Weights of a small GPT-style language model, trained from scratch on English Wikipedia: a variant of Muon for these matrices, 5683 steps.
Each number is 50 + 10 x the weight over its row's rms, rounded and kept within 0 to 99. Layers, rows and columns count from 0. The size before them is the row's rms in percent of the matrix's.

# v: layer 7 attention value, 512x512, rms 0.204, rows 162-186, columns 128-191
# o: layer 7 attention output (transposed), 512x512, rms 0.187, rows 162-185, columns 128-191
v162 108:50 48 39 53 43 51 61 36 54 47 55 73 48 51 48 50 32 34 39 50 40 58 61 41 43 54 68 49 57 56 64 59 50 39 46 52 62 41 47 76 75 55 62 57 48 62 59 52 58 60 75 50 51 41 75 66 50 31 43 46 42 38 68 53
o162 112:50 50 58 41 42 38 46 54 49 54 51 50 51 49 49 50 45 45 44 46 51 47 51 53 52 54 61 34 64 39 39 47 53 48 60 36 66 42 65 42 52 52 50 42 48 54 22 46 45 53 48 53 59 46 50 51 49 64 60 43 60 53 49 33
v163 117:54 34 55 52 68 44 42 60 45 54 47 40 46 38 45 44 46 68 54 55 58 49 54 66 42 32 68 66 73 47 63 53 57 42 37 49 48 52 25 64 59 48 40 59 67 58 36 54 47 28 39 47 47 57 31 49 35 45 37 45 39 50 40 56
o163 119:56 41 66 60 46 44 50 64 49 65 43 41 43 49 66 54 52 71 56 44 46 42 51 36 68 45 55 40 58 50 44 48 59 47 58 50 39 45 43 42 49 33 60 48 57 75 58 49 51 42 39 57 51 43 58 61 46 35 35 54 57 63 42 31
v164 115:44 55 46 48 48 51 32 25 44 37 39 40 51 41 65 50 45 66 58 43 50 39 60 70 53 49 60 53 40 64 43 44 65 50 44 62 52 48 44 63 33 58 41 45 51 56 47 47 51 65 63 47 43 52 60 62 53 48 50 52 40 36 59 58
o164 116:49 37 36 61 37 53 48 48 61 59 62 42 42 34 38 52 46 76 44 50 46 64 44 51 50 46 41 46 49 35 62 60 54 66 60 69 57 36 43 41 25 38 58 46 48 32 45 58 53 56 39 49 66 77 41 53 45 52 48 48 55 48 48 37
v165 116:53 62 58 40 52 41 30 55 71 44 41 55 51 44 49 33 52 54 47 54 51 50 46 49 43 58 57 50 38 62 40 46 41 58 57 57 40 47 46 40 54 44 61 55 62 33 33 65 30 51 58 58 54 54 51 51 50 42 54 56 41 55 33 58
o165 117:43 50 47 67 61 42 49 53 64 52 45 60 47 67 36 66 56 59 43 48 37 29 35 49 46 47 71 48 24 54 50 47 42 46 51 30 24 61 41 57 33 63 63 48 66 47 42 55 57 59 56 44 49 52 39 48 35 44 61 62 48 59 69 45
v166 106:55 42 57 46 48 52 47 65 48 48 52 38 51 53 60 43 58 49 64 49 42 60 43 57 51 47 71 39 52 46 63 67 68 64 48 42 44 52 59 40 38 49 45 53 46 44 52 50 47 49 54 49 55 46 46 47 65 56 67 56 66 23 64 42
o166 109:50 50 43 40 51 46 53 29 60 55 50 68 43 53 47 49 59 35 48 61 50 35 50 60 60 48 71 62 39 56 68 39 62 61 72 47 55 47 48 54 60 56 31 38 41 41 51 49 56 45 53 53 46 55 39 57 69 55 62 36 51 52 65 46
v167 115:55 55 59 34 48 35 43 61 56 40 45 57 54 41 33 64 57 58 53 36 48 53 66 61 34 53 40 40 47 51 45 37 81 55 45 41 35 39 44 52 51 58 67 35 42 47 59 37 61 47 58 34 38 50 74 60 52 55 43 46 31 44 58 39
o167 113:38 57 36 47 49 30 54 71 64 35 54 45 37 48 57 50 50 56 29 60 62 42 46 55 49 39 37 38 60 43 39 42 46 38 49 43 33 28 47 45 44 56 39 59 41 56 72 32 54 43 54 40 58 42 45 72 62 42 45 49 53 50 43 60
v168 113:45 34 56 54 33 82 51 60 61 39 83 51 36 44 45 46 49 49 52 57 53 47 63 45 39 55 55 54 50 26 87 57 38 47 47 54 40 38 62 47 59 40 49 43 49 44 63 59 51 60 73 48 58 65 50 34 49 46 35 35 55 42 44 41
o168 115:51 34 48 41 37 61 58 71 33 52 42 53 58 42 46 44 43 50 49 37 55 50 44 46 49 51 45 54 64 41 45 56 32 61 57 42 35 37 49 30 56 56 57 36 49 55 32 39 55 70 55 51 42 65 45 42 31 43 42 51 34 44 47 48
v169 115:28 43 59 62 52 49 50 49 54 47 49 35 51 55 60 44 50 40 35 46 40 56 38 50 41 46 44 37 35 47 23 55 36 53 60 48 49 59 58 48 38 63 57 50 61 39 42 43 59 32 39 36 48 60 57 42 50 52 54 64 53 48 56 37
o169 116:49 42 50 59 62 34 32 47 54 46 37 37 58 57 45 44 62 39 62 43 61 46 57 55 30 63 53 50 65 58 67 64 59 45 55 44 61 73 52 48 37 54 53 65 60 63 63 55 35 50 37 30 44 43 65 48 47 53 40 43 58 44 39 30
v170 115:36 45 41 49 54 52 52 47 24 50 42 56 61 59 56 57 33 39 52 44 57 41 42 52 51 53 52 54 55 55 48 58 41 39 55 53 39 52 55 30 27 40 49 54 39 39 37 56 67 48 58 59 57 49 57 62 52 54 55 47 53 58 51 56
o170 113:61 63 51 44 51 57 69 63 62 44 48 47 46 56 69 44 54 51 52 38 50 67 40 47 48 56 47 31 50 59 47 52 47 41 57 51 34 45 57 55 70 63 66 61 52 36 41 44 58 69 67 71 57 58 60 51 25 44 59 42 43 58 49 49
v171 122:42 53 58 35 44 65 49 68 55 60 40 47 40 65 57 55 56 58 54 45 43 32 30 55 53 51 45 44 41 36 66 35 48 55 47 53 56 68 65 50 72 48 47 38 53 29 52 51 58 39 54 34 35 47 52 53 45 63 50 64 63 51 61 55
o171 124:34 74 42 32 51 53 53 60 58 41 50 44 42 48 47 51 36 34 54 43 43 51 46 35 50 42 51 38 33 66 42 40 49 55 30 39 56 65 53 43 44 36 43 42 43 43 41 48 33 35 57 54 62 45 32 39 58 62 68 67 55 60 68 56
v172 101:52 42 51 68 30 68 57 51 70 49 51 56 52 61 33 54 44 46 62 31 55 59 59 41 53 49 43 43 32 49 64 63 60 52 54 37 39 68 59 71 48 64 47 44 45 60 49 73 51 51 60 56 47 40 38 59 40 62 62 39 57 43 39 50
o172 107:57 49 50 46 43 62 64 55 71 38 52 60 53 47 57 47 53 61 58 36 62 52 45 61 36 71 49 49 63 46 51 53 38 55 57 59 74 62 46 24 54 28 42 63 44 61 59 41 64 60 38 50 45 47 68 69 39 61 54 45 56 55 55 42
v173 108:63 59 38 50 50 51 66 64 53 47 33 53 54 45 26 47 70 48 23 51 57 58 57 52 42 48 63 53 70 76 51 42 40 42 68 55 61 64 56 55 26 55 50 47 43 54 28 43 45 54 47 54 57 66 52 48 27 68 59 47 53 56 25 34
o173 109:53 60 50 52 43 58 38 35 56 60 48 36 64 52 53 69 49 56 36 35 40 75 66 45 55 39 58 61 78 61 60 57 52 43 34 49 39 43 53 46 42 33 59 55 48 39 42 46 59 32 61 65 34 58 47 43 51 52 58 42 68 51 57 67
v174 104:43 52 64 34 54 63 43 53 47 65 55 56 36 54 59 44 29 55 68 50 59 44 38 51 50 59 46 48 56 58 50 42 63 45 57 34 31 45 51 55 49 56 55 50 53 42 39 43 52 37 55 43 64 63 62 29 44 47 53 42 42 54 57 36
o174 109:66 62 50 50 31 33 60 52 45 48 38 38 38 43 45 38 48 61 47 37 39 38 63 68 46 50 44 43 40 76 48 32 42 56 34 21 29 54 52 52 17 47 48 54 53 64 44 33 54 53 56 28 47 50 56 35 39 47 60 51 51 41 34 53
v175 116:40 57 61 51 39 61 40 63 52 46 54 48 40 56 67 67 28 47 55 62 42 68 45 40 49 45 48 46 39 50 47 40 41 48 35 39 39 58 65 44 43 48 43 65 48 56 40 56 53 51 71 72 43 33 52 43 52 45 45 61 46 51 56 39
o175 116:54 54 63 62 56 59 50 43 49 47 63 53 28 62 54 61 29 51 57 50 46 49 58 68 63 48 48 62 36 47 57 43 62 46 46 49 68 58 55 27 40 67 62 44 47 52 61 34 52 47 54 61 41 59 60 43 56 57 37 53 33 40 61 45
v176 106:65 52 44 19 60 49 60 40 38 62 45 34 33 27 40 53 44 51 32 47 33 37 49 54 61 54 66 62 44 49 50 40 38 52 55 41 51 49 57 63 50 47 64 47 53 54 47 46 49 59 49 58 60 42 35 35 57 50 41 50 47 46 56 47
o176 110:45 64 37 44 44 54 53 40 57 58 56 64 60 50 76 54 35 52 48 52 53 51 43 40 60 45 44 54 50 56 50 70 60 42 64 35 44 40 49 46 48 43 36 29 46 50 38 57 54 53 40 47 64 41 49 57 48 43 61 50 44 62 51 35
v177 107:79 48 52 60 49 58 42 56 46 47 45 52 58 41 41 70 65 62 51 38 45 36 37 62 46 51 61 45 59 58 46 40 49 31 38 59 47 49 45 35 47 31 56 33 49 56 56 38 44 53 52 63 50 55 47 36 56 45 57 50 55 40 43 52
o177 107:40 31 58 58 41 50 47 56 47 47 66 48 47 53 46 62 43 61 43 60 39 39 53 56 76 49 48 51 40 52 41 50 48 42 55 47 53 53 33 50 47 43 51 52 52 46 45 44 60 44 55 46 57 49 44 46 61 39 60 41 49 62 47 70
v178 112:26 29 49 54 58 51 50 51 57 56 48 54 34 51 61 47 41 60 47 42 49 49 46 51 41 57 72 46 55 32 49 54 57 68 71 51 46 70 49 46 47 55 49 45 37 61 50 54 65 45 47 54 45 49 47 46 40 48 59 55 56 25 29 69
o178 117:30 59 48 41 57 46 38 63 57 59 52 36 44 37 46 42 42 41 61 51 52 49 29 50 63 51 39 48 51 44 55 61 48 60 52 44 46 53 54 51 50 48 59 39 39 36 34 46 37 63 74 47 45 66 48 53 58 49 56 53 46 34 52 46
v179 113:45 42 49 59 61 46 45 31 48 53 59 49 65 51 64 53 64 61 27 49 55 51 47 44 39 40 44 38 41 50 43 44 34 56 50 59 55 67 38 59 47 54 48 59 42 46 42 51 60 31 62 48 45 49 68 37 49 41 44 69 52 55 61 30
o179 116:43 50 58 39 43 58 43 37 55 58 48 43 46 43 58 41 63 35 57 58 52 51 60 37 48 62 68 39 51 44 46 29 42 46 61 57 49 63 43 74 67 55 43 44 73 38 50 37 72 44 59 54 46 41 47 52 50 54 49 54 53 57 43 32
v180 114:42 64 41 46 48 53 46 48 52 67 38 52 45 42 42 51 44 64 53 42 42 69 60 52 70 46 44 35 55 48 36 47 53 67 29 58 73 34 55 68 50 54 60 56 54 38 51 26 66 51 48 61 50 54 46 39 56 52 71 43 64 51 40 34
o180 115:57 55 56 53 49 53 51 55 52 43 43 73 48 31 60 63 36 39 58 37 54 43 67 61 56 43 58 45 55 57 60 51 53 57 51 45 65 48 50 52 54 55 53 49 48 50 56 44 69 40 43 43 49 54 56 74 61 67 55 47 57 42 31 53
v181 111:46 49 54 53 56 49 27 51 53 64 44 59 44 56 52 41 49 53 72 47 50 45 59 44 38 58 48 63 46 35 56 44 60 55 36 55 57 58 34 50 50 60 47 39 58 34 66 60 50 37 58 53 47 69 46 62 34 68 53 68 47 58 49 59
o181 111:47 45 64 41 59 43 38 63 67 49 42 39 47 48 35 45 50 43 48 45 52 51 63 43 60 33 57 54 43 55 54 39 41 49 57 33 48 54 54 64 49 45 58 55 67 45 61 44 42 48 57 57 43 53 48 45 52 66 41 47 58 61 52 60
v182 104:59 42 43 48 44 38 52 46 52 66 42 52 48 26 45 25 36 57 55 49 48 61 49 55 63 37 47 60 61 34 67 47 57 46 43 45 54 65 64 52 65 47 65 52 40 17 66 65 53 73 54 58 60 58 57 62 41 54 47 53 52 49 42 75
o182 107:23 50 65 58 56 38 47 24 55 55 46 51 55 41 64 46 30 49 39 49 29 49 48 50 54 41 50 32 49 59 54 46 65 53 65 32 47 52 57 47 17 33 58 32 54 45 54 47 40 43 53 49 47 56 44 42 55 59 48 41 49 50 32 62
v183 114:42 52 49 59 29 57 41 37 41 51 40 19 45 47 44 52 52 59 56 44 50 67 62 47 34 40 59 53 55 53 44 65 55 43 39 58 44 54 59 33 48 43 32 66 30 46 47 68 64 50 47 48 43 48 33 54 48 54 47 63 47 41 51 73
o183 113:39 54 55 51 50 48 53 53 52 47 43 50 28 47 57 38 44 46 37 58 64 50 51 54 48 54 51 65 55 68 70 42 53 38 41 40 54 29 38 36 40 44 55 52 45 52 44 51 53 44 47 44 46 53 54 62 48 47 38 40 56 49 59 45
v184 110:38 36 47 57 65 40 40 47 56 55 64 52 50 35 47 52 41 32 46 37 50 70 50 49 63 47 39 51 51 43 49 29 48 40 69 52 64 33 54 47 55 58 48 49 37 36 34 41 45 44 41 49 56 48 57 67 53 43 33 53 46 62 70 47
o184 115:35 43 41 51 37 30 47 53 39 52 40 54 48 47 57 51 40 42 53 56 28 62 43 42 49 66 41 36 44 46 50 33 75 49 48 47 57 61 69 55 38 53 39 40 54 42 42 52 55 45 34 53 38 57 29 58 57 58 57 58 47 63 68 46
v185 113:52 63 50 29 42 39 37 45 32 54 59 43 48 43 57 40 49 46 54 44 63 44 46 53 48 39 30 62 66 43 57 53 34 47 41 46 41 58 66 52 67 69 70 41 38 57 53 56 53 48 43 64 65 41 45 43 31 40 56 60 61 35 55 51
o185 117:62 69 58 31 38 37 45 58 48 49 56 48 41 44 52 48 57 44 50 34 52 47 44 53 38 54 36 63 46 51 46 49 36 49 49 58 56 55 64 46 40 45 61 33 54 41 72 29 49 57 51 50 50 43 42 66 46 40 63 50 47 37 34 65
v186 119:59 40 38 54 51 60 51 57 51 46 60 39 57 56 53 44 61 50 60 54 31 28 48 43 48 54 39 42 68 55 50 52 56 56 49 34 50 62 60 47 45 52 40 52 55 50 36 50 41 58 58 43 67 58 49 64 38 69 53 64 55 51 64 55